Each number is 128 + 24 x the weight over the matrix's rms, rounded and kept within 0 to 255. Layers, rows and columns count from 0. Numbers have three digits each.

# layer 7 MLP down, 128x512, rms 0.266, rows 100-127, columns 128-191
082144127095081096189143128127120091132108136108118072135178081116112177167111104091128112130101121107123123133149154113141130135115055144132108144122162112173131131130113125109131131159087150
123123135103116211155121121119155111086099153126144139096135126116118133159163137157109163108082140128114125078148110152140132130128140122135107106110132133143124137099083124116106117119134112
100154167117176115093119131117107142126104109118150117121069120065122053121095091149159075113085120106109087119081109152121143135076096115131130162112146139143143146178130120094138113158124125
093084119152113136140112105092087113123168123143079094144154159134121168143134098124104137152124108163110128099126127158124118129150111137120180142062089116117104109102116108119116084130101114
103149134123136136100151141095176140151155077120125152124152142176140168097190110149154114132103097182138108135160144150154126156146164161200147141155142166143145107136170161120164171141143125
103105142118054172099125134132138120132092122163124091124134128155121136117151121149121113120089105174116134122137148092133120103150115137153118146104132133095140124105118098116170129063163133
112130133150111117119120106119150134118125142137090125112147103075124145131141129122107154138139129141142128156127142153154154170116141144148130110129160094137110102116140108148127123086127108
110115115129135132099104143107157121107159168124082141150095121134165116079120149098119087169162143140145161128126152098105123145134130123122126141109110125104139103119097150101128170113118171
124125085118097146112120129122169112154155101116122181103112115100149131193143151177131111114101109119133171102084110085109131074141124091122143121125120121065104129112115141150153106126128080
083120141164107114131119110183128092129073110095093148108096075120170137100111123093121117163136120161141133156087097111121125126112111130127117091134119099132135143127118128128139156090122144
137140156132135142125119123097098176129128107159136099152110057148123097108110118100119126139152119128126138160194162139154139161090110163140127150098108118108107121130121119131126133133123164
108142124159147164128159106144126127106147099135125125121117139101146141102102108144132091093075135104162160159168149114153132099167168142126139167156085154127112145132120147169130154112098122
153144116123139184096111144121108137111142113128147211128128122130153118113088114134148119159096131136118115099107135104112141140138195120151092118112139165122135140109108134127144107090107132
155094107140046110092114113100134118158116123140124124106139126155134128147100140151125082166089135113111115113096109116138103080120124134105178150142117117127116131105161102130126112112102169
128169102141111108144141157160145132175117145109138127143102110077110142168059133109115142158088146144123147120075059105138127152129169115114118129114116126166145124062139106112114088109125131
107153108126055106103127129110110162083107104150137207140138093132107112108122167113145141144140104109119115147114165106165129120097123085156153113124099134138090105097070098116192108123046115
164149138136149154106169138159077138132103129143120108204140133155112150137127063171132138105104168121150147145158171112085096087131089092109131070149132126107111102115118125137055077117127132
158118129142034163184116130132097105065133103153190114153104140123122173094117128156138114130131126140112143163137140096126130085100136140116119124128134121152124175132105083138124113114147120
134103115098085131099148137115145139149177149104164130088078123133123148058117109148130054116119116128112159132114132114107118135117119113149094151137135098164105142143130105118115102071099150
195119142110122107095091143133073103103123129115092100116147128113133133132151143150128132142132121118132148125182157125147131148110147145171158093129151145075101122110167118139143096160155096
156159091141171123151136086120149132160120142135139105064097131150105151123159144088137123150114118117122131145123112094107120119093102161149154145149145123130118105096100130140144103122147106
106130119139120082114129110142132138100132071129103124108056131124112120100160100137161159166111145156153109145099137116119150115158128073155111104148184134124100137153152114153157144146143119
136153131140154153145139168128142132133134158153158141165125118102142088137140159123152163114116121101142133142131083119106161121153116115134114101143154122114094119092139126095163135111147136
131097110132206092082063080112096094135124104127110136108197094134140114073093132122125158101098149128125117117128096150138126126083118077143143144112147108106161129081116143127139093145102136
134091079128204190126071147143135117181114157127120174131135089157109130130111132149108143124153151082162109175087134144139140137088109113136072094145139159133178129130181137091079142120153137
112106141092064155153181106138089065109137111123120119144148105121130175112111117119122125157131122103141147147080175184130139163132123132120162133127135126178103093159112093109154110081110132
121153158144133145133108177079129131110083110113123107108160085127115113098100113098148072133117110142102149174077139109127119137161120124105164123112117113090139137120087184118126132134078145
112135132114162161113128166074135143100113112122115109126131153133122155082127083110133141098149161131136155131138118145141120137154117135152119118094137136167136116114099126102128149117092099